python train.py --head_dim=64 --vocab_size=1024 --activation="tanh_gelu" --qk_norm=false --grad_clip=2.0 --warmup_steps=200 --final_lr_fraction=0.02
Each number is 128 + 32 x the weight over its row's rms, rounded and kept within 0 to 255. Layers, rows and columns count from 0. Numbers have three digits each. The size before them is the row's rms in percent of the matrix's.

# layer 3 attention value, 64x64, rms 0.291, rows 43-63, columns 0-63
092:141129077154087137162109120102136126161142132133119199093118172148125079116154129087110176222116119110110111130190143091129162128127103105188133146134208082101122065139161109115100162124093150
076:154128070088124075114162150104112143113056074118142093112146110136155106169183163137209105120083110128142195177130088073102088117123153125128158152106096151120167171158147127123085130156118099
102:089172095137097163164166104066163163202112086170159064073104167098160103163169138185091119085102146126188116116130146145117115189098134118129124127147142107107139099151114095125126138092162128
089:113159113065162143123141084140157093174167154102158092134128173183150133134116123087111183134058129107102141144129071132167179093110158136124078103112136142169075104173120125071087167124145178
107:088095191131164132090158069158155116138120127126155134136096127107138128183190141116089084171214132111156098143118118139070128165097131175098081129205134076099119099139114138132137142082107128
103:116096175111181090147113177118159090137144169168115143090152141100091093157128156158112166103172166129076091142108153134141130128109067143102124114129173083093144150087111121068156064211125137
132:117149129092161132086060182094100125145097171106158159078089163120102112136147148130082127117144055107092076078106099096176107113194175111086151137131124135122139119175083148109155127149143075
119:103173077085148098147094118142140125141095152115152148081129098108093158138155146064120037176075134112176101122151166120080164168148096114184141151107085114129176155156174108142119143143144083
090:148077171145127115100168167159101169125153128101118134087096123094102138150135118120170129168172053127067106131168138101086089167123135179111110100112113144124079110092103123046150099156057113
092:132080105147145179046109135133146180146144144133163142082112127126100139136089160097167156162038098076084097119139120149146128125162135147094151118129066146155129176116097114176116194136161098
109:150136134183128176139133149105142204147102146129118116087175155153070139143069085150167124105076112146115161143166145135173112187209134122153156130121157127117080123101125128090100139158083194
089:177135082150137108146150117122127105147130115109065055125123165170154124157166125148187150157144146145166129200135111140060112130178170193147128079081169096105163109085130122091107101150109106
094:112186098099121131124041115176156122110152090150130092122129061068151118125124169109117146080098114061203119142111149096122105150090119076084152181108137134128184089145146144151138103137146113
106:061134127124170143159063134127184108056150126105162068160107109158160101090156098105141147075094165104166128170167109140163113113148094116053108160118081095130136137108149154139109142161099088
098:155121069087155147092105125083145086138096137152125067148120147126128108140205169178141119129126119150083150095094091143101154131110141099073069075127170163079142181127057145136134126137138080
104:149135132118181131137142131133118060113158142084094129134138064147153164122123058149059156115197119153187124141116121106115156148207131104127104156075122119173130098152172171155181118129120171
104:201142099142143136127153112102085061111102103091137149156101136112165119121133079147146107136122085092181131064134095084159129118168183128168148214131098162084130160153148119171095153121103171
107:101050167021155130165179082119146123104073145102105137081140117091150172108129160078135090095118135112103084155191096129149108128138123197152149131100122141126123149108109106148121102152153131
125:137147115137133096129139131157112180138146162091114091078160142102121108135091163136157166142134076099043189105182127146126141133039152174126167196154170149143090124148139112124118128166097177
092:128129150226125135128074145147076187111154131084071108137139125154082119105107083143181131142104137110105133141150156142170057124100118133149160204126102108144117092117155074098113118142070110
126:146152142139105141088158159103137147092144097121175136141089102140147140125141095129143155112053099111162195113156193101138138138069092066128163146111076174112093150187061094138153166150127094
# layer 3 attention output (transposed), 64x64, rms 0.244, rows 43-63, columns 0-63
096:091113148115169128157148167177087105102154081164166139148151135145127119110065107161162086068148129129106134117108115106070151089160147093098143127106066167172075144126159164142173071162151076
077:108129176137130130158106092205089151172166149118108149133118150136101122152117120137052172122202160076126129143143147179169141133101130093114069125048133140088128099127123056115120152114171142
106:125090152134165085144096100132069129059140147100067166146137124091102134127186138075140179140054120084087110112163105140104136124122139115131178049095123148168138158087133098106092096148109109
095:145113102157094100157128143122160158147113080167109111127172096078084130131186069153199100150169088126135071131140115126063094110102110116111176140156113175134177106111172084163143091168112101
111:145167125168085099130106155092080075115128157086130087146168073146151131153127184088166174091075116190105154076110126144116091171175163087133141131184143141124134169111106101111153116173163110
105:131148072149072108133141122136090122056072110091123158147137072174142093125101133141092089140122090105158156089110144141088129183149162140153119115171120185105056151081113161160124171085093113
136:162073127174136106163200104174119156144156100142182125133136068115170189128128131141157156152093208157176147153155095157120151099070092138110095143159113146104156127117169155101148151112084144
124:125073153182131229131133116160080111125140094153154126128099157132126106127117132103140192062133060145120190114136044143157115083107120087124126108066152141147096123111114101137107102107124137
088:116137100137060126127119129112171103140159162114150119154104080178164107131117120128112101101094181142156165090044100094143122133149102133127086159209172134064143138122184203126135141145158135
101:164144165115136116134142127136092146172137093106140130171136117112156173110172074155122188079163171165150148152141083084150089095128086138103114148123149123115132058179203087128146076074104165
098:088086106096123109191154130112142103120144106141107174192055090106116125132134145108107121095172157124151103100108128136144158085072113134119146088163118125133126155174147230148163089129147056
090:079104144129114092139130146122115148119174160138175128157155160133135093117124123136044095095152123077084159050074156157131116191130106090130102139141104168102093116155118095185122158171193151
097:156107140132186142110154070133079110172125139085105149058130188137133109097155095113165183186162145126112159144147091180104073122132144175167119091127133151140082124100078069149138138088138151
111:174111112116123115120105076120094126197114123120154081082122156078087095156125141147119140194168119133180090177132126124130113165148141181181126076120106158110103175169095077184152118109150180
105:150117162157098108175133125121074193097126164100142088134137119127123108175110122138106102099088144083156097097165173152153137149153139142171132118151085105163145055118167031108117191127149171
104:114138097164113115125151122115178148179108143141166123074119144069145086070124166072165127175104096147045123154089116161147148102068102146147153144165100145096111117095087159118084171151166100
102:092131166123136131129127152141118197166146184169148132123126165132121195107121153136128153135161142125117117243126113209132123097111116080061081100107109070090127119125155130101151134120165116
117:076146120206084149100048136125104146147141112162085077185086108142141130123146086104083216122144078096156157121103132172086127119136116104151111142101120127102154152197131143153142113107139143
115:105121112086094184146104131126130091159152120148107131169091094193150145129168068124145077149154150159172133096119138086166154152205107117099067086186108095104173125103137143137164081099123100
086:090084111055140137094141116134151074165127083115148149136119154124157122149147167120085086131174180123154148132090090088145132139117144108090109084133114099101094193114080235163150098114138126
128:200114136098118137104115120139120128115106150076098103091136163124088115137137119101146125135148145101144033177113071122143147099104162193112079134115161107161185083110209132119116108099145184
# layer 3 MLP up, 512x64, rms 0.284, rows 0-85, columns 0-63
106:162115107114107105139140112130138142167089105151093091106153136133096157102157104195105202208130119162130175165171102087067111140037087105139129105118116102095110112153123143136121124074081138
094:108087119142150141122146149146106105134133113125165128129133119040093169164143111103209212047107133148139082167170083132116169098148161096075104134101126131169132141112144148156138073111125146
083:126121124168107164111100115150104107124150126116144130130116169109113129108124103117085100174132119134108116160157061110150124132079117081182172141170159237112112117116137215094083168132089072
094:078136204168088154133091155156148176168092077147141146130134179145133084177136097134118124087106213092173123131099134130140130118138131125122134130174114120141083078043121102136149150120173152
112:125141103097131133158086112101138085130193172165094118107162156135170204104133164106164120143071083150117117144163078081112170186149126202165111111132162089113122159120126126097078148110086139
124:138096117157099117117151191170127200177093087155163090113125078073143083126116075132170109090117202189140130120136124090146130127111087143172142135180121154127081136138119080134087116103164135
115:132146011059165116119116142115086120136097145104117119148136142122134132155193068132136096140129130153113120150149086075101099152184119144123091171129158087162133164167133186121081141129089160
097:109133182151057079129125160145152161106137105183120095134083164169152095170121105151142110082103081114163144105121111148133087107080180128135129129146036124132111106067082116174128148082138103
095:126150074127065144116085115142099078090174115114110096204151086140182087137100113152138151091110050133144146099161120108126100118149103103143120121091160150122109148138119136073051113198130126
097:158121093113158134141095138100165144134154133134077112084123167122137129103109193152084102089103015113148122076127094155087165135117158099129165078095118106132100145149140164147168155108123050
090:136152116082151178078102149150105111171122126144126126180130187137145167123173165106155105122152139159165166120114115103188108126146122135103186102155166080157112142054141084141168112089196073
110:151096110128126087102111155054189112192104141141104108111094217106132143094126126110161093141158160154070136141122101118111094135114157120175116156108121133096105124118099096102097196149054171
124:108041158086094105078098096095132105103126142168099155143113091112185140129209121083160110143138159154131146103147132015161121193129119110123131151137143151122144127133121129105090093116129156
120:109155165071100091093070132131089120161087159117140114081137194129173148152103154072142102101172150099140128065086125120077133134126096130086190135086109138151167150132109143150200132171132140
117:143076125118116154126095135149154113163138120177176071135150103094172190169118158143146106148083157167110145133127059107193138154127141124088081184100154074086090107101136084097126185139125141
110:092119169159180135148145082173151111167131079153092181114141165065093122130090120149135156173126163133107152080121123127118190071069142180132113144140150116108051169103109101152102140119155162
118:136143163107154128126138156171162094114183059140097061117129113084122127101176120185179101109138084096107143112142135119166139133137168111091125101150127130076163057160161071128091126176068134
082:168161165105113114128141140130065151184123155141154125156088128097199106123132103161145118099111162150152152192121161116130134162120153141099083124163156178061069083088156086142095130164167076
098:161130158127133138113092106109104140133138170175173074119174095153126155158116156125110146087112122111171126118137095168104109086210147186075166163093099134113121110143227161077123127139083117
087:138163155084132126093202102171107097123105118134158182105164158119083079124134158107160084150169110176106114143133174150124128188138187096107161106115119177184104113133137043087115147123134137
113:137106118160053143090141162109123161100142104074183107116066165164162083140143119147115127050156078121138162133168164153127093115134144083073164138167168089161129083126112161136120147170099146
091:105136122198120110103110129166121120134120085204173131177090101127121142106059160099204111089077120137072091156130147136136131139155093142080199104145119091147136144118176083122118113106131092
080:140120091089150103209158105178103049145162182144125160129143122180126156157126133148123121140154177115178131112091171142124152146078141140073043130127115142121086102113159113136176121108137077
068:087112176057173089092097146153135124154111194174161084120150135188125101177086173154122136106117143090137102150111107139120146066097144139096170166118169097113148156139105166136149108198159130
123:166096117163123186159106124124162139120123179193130116125170114127132145095112132101190126129107134132116078145093114162159114200188082175091102142061099135108138094068137098093139180096159125
111:123093109133198128087125132104176118186080132156100071098096097114145137097117170151185090109122177153125082144107121148092079130147149110119131065105105096063133136053152105125148171109096116
069:132143167188135043081147174179110136163102094103143158133118162054101139145109119119159124114128117110134112115130193161113122160125085127124205167132127101067133093119147104112211129120118120
088:150131125131142067148088088141143090180119037127140138084117132084150079112108127153137150158186103142160160127105160154073111089094171168174155089135058172117104113101129115130174165130136108
092:126158123106101105165160090073145185116076104138075147140128121133164166131121160155148148134112118091157129122181214113109092142135163120111088131078163131081125071147102082090128199123074112
090:109175109093120071083165103161122131159082105119149115176120109077109176160137084096065133131158137116168087139111190130100105189172124084103131120144073133120118126168107090102172167164144086
128:100085117045183113116144109105172087178085127141140156093157199118137158087134095135161137155105183164083159128162118121114172116158120142138109146124125112107062120148096068121097181098102146
133:158166156132160133119115130176100130154148142049097116146157124084141131136092164110122186123129110105121157110160124156094125043112182127104135066062159103105107161165121147086114085145192171
092:241124120100143142088095106168135166115182097119164128113150151122114084134142112053191094130119136130126167140118124102139177145144173076129114136161122099108083072112150139120111106187113167
096:188093154098141084139099130112109131097120157085132203116154135121118114116148046139129172117112160173116167146107082096128123127064125142114161087142162151150086133066179156179109123136101191
096:100092107113137173149142153137133132165102099150153181123118171137202162107162085140108068063180130108120147160096122150117124172127161116109100176080191110197113127093154176126150150104160157
111:147088100103151161183145096134098121119148161122063163173144087177132188120099078110132123124143114092164080173115210061128133166170121096146166122096083167149121124105161153113116147130099158
096:126168115111156145106131176163082157124070145121155104134065160147139134162106162055147158132123125107140057149123155117107180054157143154077157061086130106116106150127098138130187144106090147
095:126089155135060126197099127163107116191140121111060187153118133121143191101090135153128135148152095145212106131114119114152152136086150115188143097140174161150122155172131094151139141166170139
094:156088073165081155166107119107138123161147095163118118095075090134077118176178119089129170100108088146133102075117092143141173095081127103131170055116142145153170119104177082144126114181144130
093:134164109141128130113131133103109127071128159109135122110116129141158065094086147135118161098085138129134052097188123138072127060114140200124145145137112110180186075135159175098096183165125090
126:132144141112129141141103115097148157148102136182142074130143096122143102097150119146118099106091157086119085048104153108147169153112061125105138195053129126129171098070147069163140154189152151
098:195121104091158136059118115141151142136138094148087129143205126140121115130093128121079134117142158094110087103116137029110115134128140160130164161097155076098123104193128138148098124209145162
095:152163105154115080130178128108107147137198118088148162091128148168122103087045108148135115140072176168083155158183141126118128118159108125083137110085148122158094113078168130152129203163127105
088:185093159082183182085108155133124125144146111176123140086110167080109142119156070191129137155177075190085114137112122132119126164163181110105185124123152150119137118113104108124156097169110078
095:150163096179129078106158158115119111156107106110157099138101140114132168134179158148133127157174071109149151161140171119163071143065181167116162130146104161218155110113098187137122135120079092
082:151080126102165154202130147169107094072126124135153137110145134147059135113102105119104119068169141147156126151144105112137088139077068168121149132053098124193131115162114078158068153150135118
090:086129119149076130078167173160140122091092149140148142163106137123152159157162149110171132074085101153128097137102095089153171150111123145077110152103197120162160114088133147099056142155045110
068:097133117079149124064125167166111140074113131128167124140174140141106091171196129162131131138087167108126050140124144170137156151162141141145146130140182152197150197151118117082158145175086132
109:099130133103061053153131148157105187172088112111141123195125123110166140154128134106134100078130142136137152204133148138101136113106156146175153121174138113137111056083168109105110088063145162
101:139106140094131084111140146196091195133118107081149149096163118107109150060116098113152139134143175167090097097117089020128149139160102154095138070151091122128110139114174102110137111122115176
093:126155080149093135143127165151148157113139124169107190104132106133081080166063158176070105117148155170113191101106136118139132136107062178071133146112088150118100168107106086150108134116192153
084:084125119142103089171100137128162141114121097136152129118118131139104149048121150150068150095123083064155151144143098196122115142052070145118162111107127077139130121080113130059194105128151156
063:125145117070119149147136137173167081168120075109123136147117147081122115188170137150093075175190126108186071083097103145130162165125140153164144167139100119108158130124144143161106177092201140
091:078120077132063133088107135163145113114121117100090137160143101178091142131058136108048126131154116114178085102174189082110104148175100162126155128157105092131110176139102167127185134129154116
129:174153097153085176156197112156115105171066083118129108115165124144127175127128067103124160135090129134147131104120107186086159174129203099097165072149166093147141107148142123096119155092133167
103:172136083138108116165084243090084151179065107138158156133124159162159158119177112157111136135128125118148146104101096154099127155118148129124149116096120112121087143109091081140160120121076053
128:129104182203080181161084132148133143128155123140175109163168057144072085152136138154133061102149115160119102126117092139143111124108127133109100111116087127104101087133183065096086138139158177
078:081164157143124128152139121121100106127138094154121085110138109156118055157066148096134078147160081128154149070145147066091136123188143106108155087174066109116061148125077135131128129139185102
094:123094157145114100120134124105130148144107136114148132102145128136111124128145122130094053125125159120067158115162196171067118116103168140129137137111218091138143082129170140123132252160122157
105:108149138113140115149073136131112114129175087167145096059175170127133163151156130201136179114088101143116146162184123127148119112189165164148158106106082128155089180142080060142112127117134175
086:103167110068112160152168124134142121186152144118104187092133104120158123158132077112115131063092166137177118122113170132146128130083117112198087171138128134139108183100108127192127214128121163
097:183040108122153188119137068132134099107085150126147125063109095126087195126110109143155131161108176175149089133183147134132178131100147131116116080142151148151174114149088102133104149138163172
113:090111133170081109099078162098103130149193140150129114072142139159056118099112122154139126098108154129139152120195124168047140052138121103145100077141094117144137087176138087121094140104161112
093:105107073157094133132103158084149160155105083165139153151144103133091096108120110141086061107136056123127149123068126153107163184133175161100165105164142174150076139121145126147139189155194109
101:158159082085123123105141117144113140094145100160096148160139133146127113112137108220084103106066069145100151161138167106119048146175132126146140146160172112109035099094129132101107155094108119
082:133139133106163107135134138157104113074058096118090122165149190114152106145110162112141144118092150074120068098098143101110126135178181138147113171106119161219146102201134104133149183153110097
092:131193098110119159138058099136120118111134156155127141155141132176135083084115128126150145129029119156110144107146113064166161128117163065161142175104142199088080149114142123077111152161130132
105:150138123130073161049129109122110137151187105168103160114205115093177077143104187183116151101131128147104116115107132112164084206080149167135152118193152109120150107141140122123147141116163131
090:120079053048115098103175162130108127181121115160134077080126112087101092132121122095158051146138147113109036168134129097135155118097160126121165155126139103142194107142108123114124112130145125
082:163095127120181121160111129111149125108120095145113156124126159118092139126141119113178182082170151066176112114088187066133129096160135204111123188098111149135171103126185094134157181180111134
119:099195092157113107122187163148131133124134092199174126136157117092115066134150158148174112093198108159128134103142123123100125141117134106084138102102147135120109209087104166173109063155144163
106:155142106077134056117071100099085107123144162140085091107129098107185175138143184123114141150074136150131108152150098164151159089150130121162164074127177095091142202125112124081136076108146140
109:111143176089158099162181120190072108134130072134154161236089121125141154111175144086137055092155073080120095118122131124106124117141150150124127102150101141167092152149118125148151138091139139
117:147141192163116153154086131184137075100140114128137078090152100130130154114029168089163073077141156129132117160141148112132140099154131109109165146131069181129117131059108147151089097145156111
092:097114191055091112154140121173177140181143110131105164152117153093131093095125078127067130166152172137165100095127090111162120136135124135100080155150076079103110077070119127185120116121157102
080:110116132105111148179155107162187108151194132155165130144108169134096214111117159079086058091153144090155140132143088167157117150102087134077175097166118109124150142142136154114106098157186126
078:121092101123125123129128053129094130105124079155151097132121097129141110155170156147156069118181088118142101119122093097187153091093055217083147115126122117129084139139135150096084193099155138
062:118126098104121113104104140103120160122137102151105142150122097075152129112151114094154120151076178202168120095120063109190096171158085120135094183163123100119135105087214109117108115064169128
057:155159168119139135178135106179177074143123155117132130078149134177139152104114176148036100081193148035151164112156095141103106119128132143110128086076137128136120122149120132144103091133172105
075:144137101079157150127169109109097125088089047124070166141132154121087130167081116181104118130147133157106104130184107114119143111148102134077147159133132105204114095080137085086191131085108091
086:172145201164108145143152116139096127155118158158145088123110109090098095177128120117102100086174088159121149178141117181218104104093131120120129113129172158157105046142121135140062101138163120
141:185099142113123115177080163119122089163147134087088134147146082166173126088087115155094119129085154146118100137130135177144132138130162094124161111079167055148118120092181125151115112142025149
100:159115093128149132160148097222145120172124150133167199100118166153134134097117171112112176155183120103109138101171130092138112163101041194095107115088106121149143140097103144150101147092159122
099:118188185165100131159089119129093139165108119127089164071121113136103133134114152062133121118132093096150126134135146066102137122095105192133177089108103092099161141150153147059192139130195165
109:172111147123089165161159113148098145072056133144108138171135092116192120104123117134108146105128117133136071115135098133099157152157087172138119153085110138105117049166112150176108146113100229
118:172068075183157129100174102121131133144112119161149150089143102153142101135090120129101121107196188143157152061114112118143116099096092149169130162124102097130092144163095113115053154069150177
# layer 3 MLP down (transposed), 512x64, rms 0.258, rows 0-85, columns 0-63
101:109087152042116147126167116184066119096112115148087108190139134109123095141109182134099146110093131103153144112144144063105160131110172123107129152164119066172103058117155142162125132142155070
093:121128122186161092161113161124181127113095085133087131122155129154131140140148148132045081126136123079141109102096141110068113125154112121183122172136153151133119132178052087086086109164208131
082:088142119119128149164126187092088201205165169148114141123086177091127111136161100156131172091100169111143095105144118162127057129184155121122099079121138094104076081119131113108140156111163138
088:145158082158136162094091122123053130099125105127153148206163193101087178153133079184154182098146121122117129141083122146099079115143129148110127176146167111137105071133071130086120128128104096
102:108126135087105166140169148084068151128183117166127118108140162068121075194154119128141104133167148087137112079182141111156146122111166156152116145214165148101122083107127136104138175100077162
112:165099149099097153168117178067086093122123140123123131102146136113102119166129120090164078124168090113109101137127136122128160070162123082213095164060126129146184114109118112106116200128068139
100:139174140168175098084099118137177128102167144128125189158122157161094112143096110182132161117066153147173180124114119164144096181104127156102163122168161144106085212139152115175171122120148150
094:096162108082141108117127066170114071095131114160156109117135159062109092106133113121141060125078105186077092176111079120152103095083136163110193152093116103125095144150120136144089110088160135
086:074129154145111110138102085121107102082115097144121130220061113127131158179128143076148113138106108125190161124116116137117193111152141141162140100132078131131172157027165110160130111104111109
102:189168103151123142134166194190119208136167198107130128085117136146064086115156130168125120104109118153145110140129169157141206152148147112107109116122081086100150092149177121162122143112122122
086:134189124148143204106157122135116129102147079130090108104181115121090147184096175147141110130177103121131181100122176104130118171053123120155095106169140147114124074077152099146096073105145172
105:101120166115111073138160076052087117113169073149102091119151094124105145143109119105092121128160206180132157204128135115120117063133137151148159127136087087174097129079106160143158108122110150
131:131150168166113094140154149163152180103149132148108124128091128077161128163136192143110141118150096094200105137184108089092200114130058140131073161072092164109140114117123171094159142105108107
112:107149092160156094110077136115108220110138175118195085123119164123124075147142072159128156092086177189131160140087090132144134122105152139115187112161106139152111189147146158145126145104165112
115:131109128128110089138126145131118105159160173091157147143147135081127111202172146167061129131135102135089174140194108107130121165092073120095162127180106133161081150178111124171133118121217164
111:143105138134146139122137132069139099121154175171142090182128169147114112160095125139165110118106186130118145157174147177147140133078122148073176109148165089153157184148081134089053104182095079
118:105106145129149122157116122155164174107076147173081128133116166127149162117101118070127092137135175153176096163099102101133110155157049105134135104144035092195078161132119142165140148109167104
095:049079077137082127072170136115119120163078099109146150126131196060183148103130169135176091080185071110115097096173131107124120165143127114143138107153077103118137113147102129106132132136136133
110:107128146174110108153095112088118093065148131155090119101134097163124114175101125027128073183176143144109112129165157132169131121069173063194181142121138118117138116157122126132112124146162115
081:091130133076164161125214135084140115140146148137111100099194093078114120167179136121108094109124116153166132132189113147150129149072087106176164159140093162163074158170168111086098130111143147
092:073135158104165165107088154171182165134100161147085115134121116137160132153148128098176130106138134123130126096071130198071120089068097170135107104081184118175126087117087140132155135133158060
086:103141148138166086068159090103109081118127138144072152153121115200099097167108078144070106077147118139121141040119101086096123119095133090157115158141150107176105066144155161140128118124102091
081:123139065165150090134114155142117136100146116164142142129079101146131111199175159082113114187064080124131164128165167123083152142104081068126127068100150100156111160140128114149155129052131093
074:147109154141150206123129124169169112116142182169145160129158123127104171107123141167141138140113124111160189137163106108126150163144120150128168174193120143154188053127188152209147161120153152
122:162163163164121154126146177128146165090186214119111092092163163149157093165118175141124160151180141148200123089148161105120159097101115160124131128094136131129123104127069168094079101090109160
106:141155129108135141143129165122177120128102077159143097103121133148135162047096164136127154128160094106064149159126133102143109125072085103189096123146181141151108058142132174169132061197153123
075:112120166166122105102123151187121117158168130155131122148139196130132142105190124148118106148105096108108166145154164093192061096183141169158086158156112136144147099191129109109173075173166088
096:088136156131103113103118120168146134040142137132134125136089119133095152132107147140085148133140177146171124086073167117075107177152105126087079149085165117183175124058161085084160084161131140
100:099166154153121188103130183176136161187148123139125206132164166107066156097109163100147119051144171180056115104151106140139113113146160099132144119124154133093145120170152147108164122116144164
090:170125139147117089071110122064084144084149152140126100143109111081128126177098105147063195139086131103061148132147173157152141118164104098107100089118134122137140131109065153067114123180076142
123:078153172165112162124133129140130131094180077172133098113142174169096163102146125182088122078176168122113112105079121121121063093133101147074126112130104092129168151068088123114127104174142065
123:091140129058066130127160138125091124126168073082154097126151187111133169150157107107107025146182162121112110137092153127132122154156127122161116162138093144162187157089136106145118185150126101
097:131165090067159213142097177099124153108146145175150134066111084155104140133084103094174095127075118133156137135075087162104127146076068120160116157112177121101134106158153127151115097163133143
102:110158116108104114102122123158153157147161084134163139173153132182179127115102165147050117075131102135140181083102116186111084113115086123179135081120183131157120137183123209124147112166115147
093:145189170151152112075112103161128129068122127077093136129140132140121171200091157090105149127113185153170151101144118102063146159066116084092146130090103128160166159095144116148114059128155120
098:122145107125183171149165157117150111134118140125079076173027149108107146114189116143117089133177095128130050143042152154113130083180134123119147157120125134150117106118154126098129110136081158
086:139117121180107178170113142084160105135122204087119147112153110139158170104086137138072149124169096169161185113168139110126130173120135065161116143110130148087082125157172143181082150098079159
093:107144168117133099112132116136127139122145132140093139167087179169116140106018084128160097157142151121102094118082158123142164071105135136141123082125183074197122106120153133138116098209146164
105:143210147133144166062112124135138177105159138124074150119138154128140079105077146114149181114090146161128101116144066141163137178099121138072128100155088170080104103185139094125131094085171130
107:098060073113133133125091079103152100138159134103178117120163160096152167131161126074137124108123123067114154081164135229114095151084135115107146142084095138111110093158112085125133145072164099
114:112095150153197147151129095112123149109143148135055115131082111159154095176127094148148147077152116096194092126075159166129150104117144129079098148102133057090135126133100128151173103171197091
104:120142097134134126163117139171061142114140139162163118101063130156066112131082098234150100099106103104131117155157124146162130104125119085057112112121119170105168121073080115124138142156119184
098:148162089093146177145147182119065197138164109100113168127075122114156138136156153091154180127158074091116148096118115166113094108134139115200112141102157114154148161163160143190155080152132169
081:182067146051137131177134112131148128153133162116121107080135125119137162145146067152149131157133046134187109213157120084091121124164167094165152162103147097099115133103143137129129165153097162
084:155189126176160115097094166144133088143180130118167154197143110139110146122096084105129170083136131114130136115125106149144041146156159140111108127129060141159161219130178083146104120136144113
085:104141134113102135103131183157074127188132118182131172130164118100136105124123121113152132151154164203134138079112141117148135141145146065151148145186098180110178148105167131046188156074116114
099:163143180119099143107071105118149128120119141103133085091170130132100158169125093109129104157089090129089092095097116159096173161085123100117120095172108143088117086118143074153076058061132192
070:107115088128077121097089101113129084093128066113147092087202156121108126121138106112087173140054104110105090089116107058069104160128107112137109128105128148110101093147140069135106098068094118
100:116104134111173061170119132173110124133065145108131131167126107100174146145126096134175160055169090119218126173143111140122159130158157149168136119149108155107118080122130118155079125164051109
096:101119150210084136117099087178102142130084147139089120154146082095134183143155155130105127188204120119106076095167129146082114152151181132143134125151141117123095133074080133113123069165113167
089:117128117160166167132175148125068124106092102108179048142117111124201111179190134091152195150142116097174123115094113158093112159121108173162126119178147133105105120175136159137178120092114129
086:079162180102130133166164158137139060142072079099193119115123085090138097095153108142140119114106121199177130176106074163146078131107118122145119146124108164139126155054107113106120080121138164
067:064100178030131103098108103083104098155100107121152127123132138147177093112194132172129112089126149108130085137143129186093149124117089126102115128131141123142107075077082145174084150155181126
089:142154150132113156114140160151094153159148081180130114131179149135095092177157102158185101171135146179100174153097127176119148146101162170158133150205182143135131133074180108108116083137082166
111:125138152164103147085194123135156106153082066107109127165157106157119104111171111059102103078163168101148106161097179084148113132102202091122152081093094103149148152167107105098100146118120090
097:186153197183111083171126146155184106141119091105123091147159158139132198168135113103123096167083196116142146134149132161128129140157164111122153143076170104155121136201132141121121128118074082
121:091180072107134096135118148115134133121128104101162148108098124056133153100103160150127186105046139159141152200130135149133148111109112169113183119126098103136067103165134099145133051067126143
071:134148100117144146123102196085077114170133113135126092135225153161138124116139145126155151188184070109086194101097152130101127132158125138148093173212158102134112160111167128154136133135117135
108:198106102107201103127120156179137119143091149170124120112129104079186138098160185130093101052128098115154159114156080112119197111158146149068104122145092158104134125130159085125154169152124129
104:118123114150068083124132170139107126060100140095148144114057153117161173082108132125120097064143101114175129096110154143131086134096133146123141075119079191133132084093137140196128104108188087
085:156147158089118173114188108150141130147132147139154186104128138125104118108077138112175081059143148154089104075111155130115059160119122115100140101170165079081090218148154133159157156133137133
101:088100179127094146169136146137112078084177142200071080085106130129107133150151141102085100139096166091131083204108110130114124125133098166133128131142193104071169086122130147119069144135116106
115:137167095188163157125177125177151118092146150080160165069156096135151143097117084178184097097127103097148093117157194113131158144131115114084116084111057091112132127075125166123125110149155166
097:087141149169101209136168089158104104153106108099105127109129167118148149158100161163092146123110080136151102103119150147074203140103156120091110109132127084148034116132096124092150070102152162
095:133129138102077108151152141173108103118098087162085131122152093156164128111134114155126091150119151190118110122105140059106193069070122029127113174123123093138123140051122156127145116107115159
076:139104100160112135204135142107162146085069094189119096119154177108127129124065153186128168150103131176094115089106153124107162153111119087098051105136096115114077089152180133141113157114102141
084:066096106069129140174044079116144099081137152139095148157105168161164147109153129138151151098053118093115110162165133092136104128143185111148119144134121176127089141131149191076157136122157099
103:073102103107091158105173120076087106116152139191125120165172130132104095144131122205077107092153120121093190098143140163166118156083140141110148131153114109190165090150108136153118138061178143
091:189172124176141132174200145139114144087165078093065107099098082132065120089102149090091152156097161079157133143131147073130160146131115116152150107123090144112137138147145141131102130104056171
085:067134194167154096129159118093148176147098074180127140162082123158151064159136079132118128138156090146149154160128100121073110158193149105088121112164098140127083146141153098139104124075074112
095:031074121110142160150139130100102087107110087128125097144091131119139173083140158055158108123131153113140090111133089099128078084139139071157108100099100095163153133178145132137122188077084117
101:119109216114127116059160100103159127157151058139146186105131140096098102186141097072107141136107161121149103115097092119160148121089099122092180119146110148173162077114100109073139127114098085
111:153198149170081156090115114116144090114171163098094120097159087150118129120121114159138141141096141177118120147161115095166164124186177148060074165129114141130108129107124134145104090207201146
108:160170120105162065101162112134181144116070107115069129126107112145134113150088058160135113189124149109142078101141141115180165097129150174138102070113133098169113182114130138131167141152127204
096:081071128108074127132111064093132108063120090076124148130158101064156092130091148154099180118136094120136151122156109177192088145098108091122146128101137100152131097076110079123070132119087138
077:119164100123125135109159125105081160155144083154154122143096144117097131110138115069107167134130171126171193122110194118187135132134136116198150149137095200148187109109135073100101105163066170
128:136110126104150050108094123167133106141120133167119109093127131148105149090111102095156125102162159197193068149145140107107116117204116093094198052116100157122124126097096117133064128147109135
071:133112143157117108144136063132137168110169164125091102132174170095147093119067086122076103095144061053145200083127108186105128097109131134113141138105122116138084073167169139136163111126125156
043:145102098151135133191131130158156155128175191182169141130150142152160097102108114108125098160059070128117214163126117137176104141146154140178114090147151178154169134183129093129179126121150123
070:137132133145109144112123126119116114119116114133148115079157150191100142066029099110088171179160158181114104175093134128179122110107107087151047131103151128153156093104138123093122095074135168
094:201163110174131145138143141064144143156100105136154071165158140109158166170168101094101183171137090120105130154106120139140143137101075105173124120112137119089094125110216117195101101116109166
136:205155088159160107135110140091125105095160163139095146142142133119146110054144116070158155099107173136087103080117113176134165183110149111087093167114130082109124179178130103186164116112134091
110:098122100087136114116129191105135114135163101124139024137076137063146115145142136135162161097114144113089082159136144128080141089094132117111091130121168143118213137119143166145177081079109088
106:120131117150139198093139132093124117123069141102126115188071160081133147073134139174169117094170112119097106093099107171148100192156181116047096134148124107118183115120098095097124103113131091
128:164094088195102123128137083089169130143143133103105137110184099136096194117145098122183154170106145119138139060144060132173111119099155142102099140102112145131120130106147133173127214087073126
115:111143128109119186161109107075120091094103104129047143135098091111193149142101138107126076112162132138116133064105100111076125071114123104110115128089129137141105147153190152133146176086112215